python train.py --n_layer=9 --d_model=192 --n_head=4 --n_kv_head=4 --head_dim=32 --d_mlp=768 --vocab_size=2048 --activation="relu" --norm="layernorm" --norm_place="pre" --norm_eps=1e-06 --positions="learned" --qk_norm=false --attn_scale=0.177 --bias="all" --tie_embeddings=true --parallel_block=false --init="normal" --init_std_qkv=0.0361 --init_std_o=0.00847 --init_std_up=0.0361 --init_std_down=0.00847 --optimizer="adamw" --lr=0.00134 --beta1=0.95 --beta2=0.99 --weight_decay=0.089 --lr_head=0.00519 --warmup_steps=312 --schedule="wsd" --decay_fraction=0.614 --decay_shape="linear" --final_lr_fraction=0.0 --batch_tokens=[8192, 16384, 32768] --seq_len=256 --doc_mask=false --train_tokens=123100000 --steps=7665 --dataset="wikipedia_en"
Each number is 128 + 24 x the weight over its row's rms, rounded and kept within 0 to 255. Layers, rows and columns count from 0. The size above them is the row's rms in percent of the matrix's.

# layer 6 MLP down, 192x768, rms 0.102, rows 73-89, columns 0-191
size [100  97 108  98  96  92  97  96  94  93 103  96 110  98  92  95  97]
[[134 131 151 130 115 177 150 155 143 137 162 121 124 123  98  89 150 117 104 131 160  78 131 152 168 113 118 134 136 140 147 147 117 163 170 129 142 130 163 164 132 121 104 131 151 123 118 145 129  80 122 107 126 171 131 119 171 149 152 165 126 123 124 131 119 100 128  94 143 153  95 131 145 129 158 135 146 131 139  92 171 115 131 155 114 134 137 119 147 139 168 128 114 163 140 132 107 146 122 103 170 123 135 133 127 117 123 127  96 138 142 107 157 143 164 138 114 104 107  95 144 117 132 127 155 154 102 138 161 121 146 142  95 115 121 104 103 137  74 160 117 147 150 125 145 121 164 111 148  99 105 109  99 109 117 101 118 108 129 132 116 140 160 109 114 189  76 134 106 178 129 129 142 174 100 127 129 146 147 141 102 114 132 114 119 103 133  83 151 116 165 147]
 [171 129 127 151 127 130 158 126 119 148  97 135 126 137 119 135 138 200 153 133 117  90  95 160 135 165 134 118 114 147 128 127 129 167 147 112 110 112 102 191 146 168 134 102 109 161 119 112 145 114 135  99 101 137 157 152  99 119 106 158 101 146  98 126 132 117 111 126 143 148 141 140 151 136 157 127 138 170 124 138 114  67 117 142 124 150 131 172 110 154 110  97 117 108 150 124 143 146 130  95  94  80 112 139 125 143 103 121 180 146 123 128 107 116 101 135 109 134 133 115 147  68 126 164 110 129 121 132 106 150 124 127  95 133 130 161 118 110 125 141 146 105 101 138 125 128  73 115 115 164 112 167 149 168 132 125 146 120 107 146 142 149 131 138 114 111 163 128 105 121 125 133 146 137 158 111 120 115 126 139 130 156 113 113 105 165 122 119 141 114 100  76]
 [144  81 117 146 142 142 134 129  82 142 128  73 123 166 134 104 101 137 106 113 168  96 138 131 125 150  90 126 136 175 146  74 145 137 146 126 100 115 109 110 135 128 144 150 141 149 139 158 112 118 145 160  69 177 111 172 160 161 141 125 113 145 161 166 137 108 131 121 114 142 138 126 156 140 198  88 118 122 160 127 142 114 164 117 122 123 129 103 157 104 114 145 123  79 148 127 122 108 130 134 157 112 147 132 151 158 109 135 114 120 135 135 104 172 178 156 106 122 143  94 172  90 109  92 156 150 118 138 135 143 128 122  97 112 137 116 140 109 126 108 112 110 102 144 125 135 119 109 150 158 126 152 104 145  98 115 109 139 125 131 118 158 122 111 114 104  98 136 127 138 131 117 129 134 142 165 122 133 115 151 135 172 134 100 103 114 156 132 158 173 121 142]
 [121 148 101 138 141 132 125 128  83 122 111 146 134 132 135 149 192 136 151 130 104 171 115 162 113 179 125 113 122 112 110 112 113  97 144 141  87  99 126 153 103  93 118  83 109 111 109 117 102 155 182 107  83 134 142 145 144 185 125 137 135 166 138 103 127 139  77  97 127 133 145 144 142 133 120  86 101 130 147 130 120  98 104  98 161  83 138 143 118 106 131 130 183 115 122 115 158 123 113 113 140 130 112 139  75 139 100 130 112 131 103 159  81 124  96 112 113 163 121 102  82 141 119 125 118 114  95 171 109 111 115 166 113 110 123  85 141 101  93  97 139 120 147 128 159 140  43  91  76 140 164 127 103 144 131 116 155 136 125 149  89 141 132  94 150 160 108 133 141 132 132 151 151 131 131 106 120 146 141 163 118 126 132 120  81 125  82 110 147 114 133 147]
 [134 121 126 136 117 120 127 134 173 169 117 106 120 166 152 156 146 152 137 128 128 118  78 127 181 137 141 130 135 109 104 154 155 152 123 138 144  93 161 136 191 153 164 108 130 151 166 129 125 139 121  93 152 126 192  91 130 170 149 134 106 105 126 150 127 128 131 107 149 116 125 152 116 137  67 156  91 157 125  81 105 122 152 139 159 117 133  87 105  78 128 133 152 123  89 143 160  84  67 175  90 147 122 115 146 114 119 132 145 162 125  97 135 102 142 112 119 110 152 124 117 113 100 138 173 138  80 139 128 201 172  80 123 137 117 134 127 118 162  96 114 118 149 144 126 132  80 148 112 130 181 126  94 147 137 100 159 148 110 165 105 160 140 124 123 134 133 131 143 178 131 157 133 147 118 128 127 123  70 100 111 128 129 148 128 170  90 110 134 167 172 127]
 [147 112  88 128 132 143 161 139  94 114 104 147 136 114 110 135 156 131 120 117 156 118 168  92 148 125 108 162 168 121 132 102 112 131 129 123 146 158 101 163 109 114  96 152 119 135 139 130 164 115 131 190 138 110 154  93 146 135 103 102 165 129 137 155 117 114 147 148 129 120 181 123 115 182 135 138 111 138 120 125 119 144  93 108 122 150 119 150 110 126 189 115 136 153 104 187  95 179 152 159 209 128 112 128 103 141 150 126 125 138 107 122 103 129 142 121 114 131 107 144 156 154 142 149 147 159 127 122 119 129 123 143 113 161 121 123 111 154 147 123 142 171 149 137 158 120 116 151 171 160 142  82 153 134 148 113 132 131 116  86 109  95 133 135 125 118 154 131 118 127 136 112 172 108 172 170 121 135 106 172 145 124 114 165 124 161 141 163 126 131 126 110]
 [157 132 156 133 157 114  88 137 134 106 148 120 124 119 106 123 168 112 171 125 128  91 146 102 141 137 139 105 103  98  75 112  97 137 104 136 154 199  94 112 135  92 133 166 157 136 134 144 162 141 124 122 121 129 156 138 103 115 171 130 121 135 122 110 125 114 105 116 135 150 127 106 138 157 118 125 126 155 144 124 113 135 158 155 115 140 127 183 102 119 136 116 126 146  85 113 123 147 166 152 146 121 144 127 155 128 134 125 131 129 147 147 117 104 182 137 110 140 168 119 133 130 128 147  74 150 147 199 149 132 102 121 134 118 139 185 150  71 141  95 100 134 130 101 163 146 110 138 115 174 104  84 113 109 122 113 126 109 189 157 167  55 118 150 109 150  60 120 116  74 118 122 132 194 133 133 128 110 127 139  97 118 122 139 139 154 149  70 119 178 101 110]
 [124 154 130 118 141 109 148 137 132  98 114 137 129 112 158 102 116 126 185 132 119 116 151 156 145 121  76  89 140 117 143 105 109 131 103 101 141 107 140 113 148 106 151 131 100  99  96 160 150 129 150 106 173 134 134 145 104 127 136  97 102 119 135 117 126 158 160  73  88 143 112 123 108 147  84 128 124 128 114 167 154 122 104 134 135 131 130 147 131 125  91 145  96 166 128 142 145 112  95 132 168 143 167 126 122 153 146 137 121 120 145 150  74 119 100  89 135  97 169 141  98 145 160 131 125 174 136 129 103 140 133 109 119 152 106 114  73  93  76 136 144 106 129  94 136  90 128 148 198 103 130 119 130 132 129 156 143  75 150  97 135 101 163 123 109 133 135 146 145 141 130 109  74 149 126 103 144 138 103 131 147 117 111 120 143 115 104 145 105 115 105  78]
 [ 93 131 150 128 142  85  83 125 126 141  58 144 116  80 186 130 146 103  84 119  59 140 150  89 150 162 150 153 122 126 146 107 107 159 159 117 132 158 141 129 121 141 124 184  96 117  88 127 118 116 122 113 104 116 137 152 107 121 168 154 120 140 115 168 133 146 119 143 147  89 153 104 135 108 124 120 118 123 115 108 109  90 133 116 124 110 127 154 119 183 154 141 173 129 149  82 137 115 107 172  92 127 114 127 125 144 149 130 131 131 119 142 128 142 123 140 145 156 160 137 119 128 116 132 114 114 133 116 132 126  95 145 143 130 137 136 145 115 135 141 184 131  92  87 117 147 124 138 107 137 108 141 130 129 142 118 113 131 149 168 125 121 133 142 151 105 158 140 118 149 119 114 120 123 153  81 124 140 105 110 127 152 131 108 141 116 120 108  92 138 107 105]
 [158 158 157 161 134 134  91  99 131 154 110 131 131 127 161 136 145 121  95 133  97 118 140 106 122 101 147 110 150 134 117 148  75 139 129 144 150 111 153 161 161 182 146 129 141 128 103 147 154 143 111 157 150 173 130 124 147 143 105 153 157 159  90 179 138 161 164 127 130 120  90 152 122 153 160  98  99 143 134 159 144 185 160 144  81 153 137 156 132 170 142 124  93 140 136 117 123 146 145 125 141  96 154 140 145 108 147 136 129 144 102 124 103 139 153 122 140 121 131 115 124 134 136 132 127 105 136 161 183 119 168 128 106 100 115 140 164  59 134 146 171 131 118  94 121 144 136 106 165 105  78 148 124 134 144 136 103 164 168 111 117 151 162 152 145 137 169 134 157 131 125 127 143 144 105 121 126 127 165 148 124 126 145 148 102 134  91  87 146 144 148  78]
 [117 125  73 121 122 149 157 133 148 109 123 146 133 111 128 134 125 107 105 125 138 131 132 163 179 100 138 114  89 100 154 135 100  98 135 124 119 146  84 113 117 180 119 120  81 127 165 130 138 131 149 146 190 126 131 113 121 161 150 154 131 127  93 156 140 149 116 140 151 128 170 123 117 145  91 143 162  96 111 151 135 165 143  98 102 123 119 109 143  83 123 108  94 118  92  89 168 131 147 168 153 158 131 137 130 140 103 137 144 117 137 142 112  86 125 130 137 111 149 137 144 156 109 174 109 113 163 117 131 139 140 140 125 100 113  98 144 128 115 119 117 171  32 154 110 102 128 131 111 139 133 142 137 145 124 158 112 146 111 178 137 132 115 117 129 120 159 131 104  94 124 121 132 127 127 114 118 125 188 119 108  93 126 151 134 123 101 118 144 150 121 122]
 [153 132 119 102 152  95 136 126 125 166  80 170 123 110 119 129 157 108 132 132 114 127 129 112 153 125 137  91 114 141  68 128 142  64 107 127 140  72 131  94 129 104  75 153 140 131  94  70 125 120  79 169  65 117  98 126 140  75 138  99 145 136 113 156 131 153 117 130 137 155 161 136 106 154 139 147 183 118  97 115 112  95 102 145 165 155 143 134 120 158 125 106 144 159 119  66  79 154 108 192 110 120 126 141 146 152 109 122 152 120  74  78 119 118  62 123 117 128 132 135 134 161 155 133 130 109 134 108 124 106  95 139 165 150 100 121 131 152 155 139  73 130 179 182 132 131 104 141  95 153 113 141 119 141 106 146 134 162 160 126 139 121 132 125 117 145 137 134 132 131 136 113 134 121 140 159 129 129 133 125 130 153 123 112  80 115  99 107 141 106 101 134]
 [112 143 138 172  85 112 107 128 132  98 134 148 127 110 149 106 108 136 174 127 147 111 186  78 109 110 143 130 103 140 140 162 104 112 104 125 117 121 132 105 119 155 113  97 148 173 125 125 137 123 128 108 117 146  75 122 114 134 128 114 162 121 142 140 142 119 162 124 110 133 109 117 131 132 132  98 138 130 147 148 160 101 102 129 198 134 129  82 204 126 114 178 148 126 132 136 142 131 152 128 130 121 169 122 120 127 162 135  85 129 119 139 161 131 124 145  85 106 108 125 125 143 135 139 117 115 142 144 171  90 118 125 125 137  91 109 111 129 127 136 170 146 145 103 111 153 141 130 100 136 136 109 160 108 210 144 106 138 111 119 144 131 108 123 146 135 144 125  93 140 132 182 114 166 150 145 128 141 214 135 141 144 132 128 115 115 148 149 124 131 128 125]
 [155 131 155 116  79 103  87 145 118 132  77 148 120 156  95 120  95 139 137 142 115 153 125 128 123 109  94 134 110 129 100 122 110 122 109 100 121 107 119 110 143  87 139 121 108 146 157 157 145 143 164  82 137 138 166 123 129 101 154 157 107 125 126 138 145 140 134 152 108 131 147 121 129 155 114 145 127 163 108 130 118 166 178 156 112 133 122 127 110 131 136 125 148 140 123  95 122 131  91  97 114 151 132 141 156  92 148 131 147 137 112 137 103 117 124 126 140  96  95 145 118 126  59 123 151 119 126 137 120 126 119 102  87 110 144 111 123 121 115 112 150 110 147 117 136 125 124 103 111 113  66 122 146 154 120 161 115 135 124 185 132 122 140 139 125  77 171 121 114 119 127 113  69 161 141 174 125 107 145 187 120 134 126 136 119 140 123 149 168 105 148 144]
 [154  97 116  92  96 166 119 117  82 134 135  83 122 127 108  93 157 129 129 145 125 130 144  76 144  99  79 149 135 161 172 127 100 148 120 158 148 162 172 175  90 103 105 126 135 134 119 149 130 134 108 151 158  86 136 123 115 164 104 116 110 158  96  87 125 141 148 125 100 123 147 126  80 117 105 123 104 106 144 131  94 121 131 119 125 136 119 133 145 151 153 121 137 139 158 175 169  96 131 164 113  58 130 132 130 114 117 130 164 135 104 115 142 112 116 157 107  98 102 127 110  71 161 134 100 141 141 151 130 110 104 122  76 136 112 142 140 110 105 167 136 162 128 142  93 146 155 125 143 152 119 113 128  81 111 144 139 113 118 173 119  42 120  90 151 132 109 126 114  93 123 208 118 108 100 103 128 139 114 150 129  81 101 156 103  98 159 112 161  58  98 105]
 [129 136  91 120 104 118 155 140 169 150 154 134 119 124  90 137 153  93 153 118 129  97 108 125 119 126 110 115 114 136 109 100 137 112 121 105 118 165 115 153 147 157  98 144 131 148 105 122 125  93 134 118 192 195 134  61 120 125 155 151 144 128  89  95 131 120 132 115 144 118  99 133 146 136 111 138 143 134 131 146 112 111 126 122 168 142 132 156 116 106 165 130 112 127 144 175 100 119 136 149 187 108 119 123 138 102 141 122 139 102 121 118 136 132 119 141 159 176  88 112 134 145 169 143 183 147 143  72 121 157 135 114 101 127  92 108  97 160 178 128 113 156  91 128 141 126 142 114 147 106 186 102 135 125 148 165 102 116  80 157 100 146 151 128 144 134 128 136 139 137 124 114  92 124 101 126 136 156  85 144  93 129 106 122 138 126 146 118 172  91 181  83]
 [123 113 128  95 150 110 104 129 144 120 114 102 133  81 101 107 122 108 143 132 180 150 130 107 165  90 117 115 118 151 117 125 111 109 148 144 145 171 114 140 125 119 127 134  56 113 122  88 171 105 103  93 109 139  96  98 101 168 182  74 102  91 109 121 130 117 147 132 120 106 155 123 115 118 127 117  54 136 147 154 121 192 138 145 127 158 129 192 105 149 130 139 156 148 142 143 151 127 124 123 114  92  84 134 144 117 121 132 181 141 124 112 145 170 150 130 128 141 117 113 140 133 123 122 145 121 171 146  92 140 139 106 127 144 143 142 138 123 161 123 177 123  82 127 154 135 137 137 168 112 117 151 154 133 147 155 116 169 132 135 175 115 122  87 128 122 181 120 158 138 117 118 123 133 133 143 114 140 138  98 128 130 127 112 128 114 119  98 142 144 122 142]]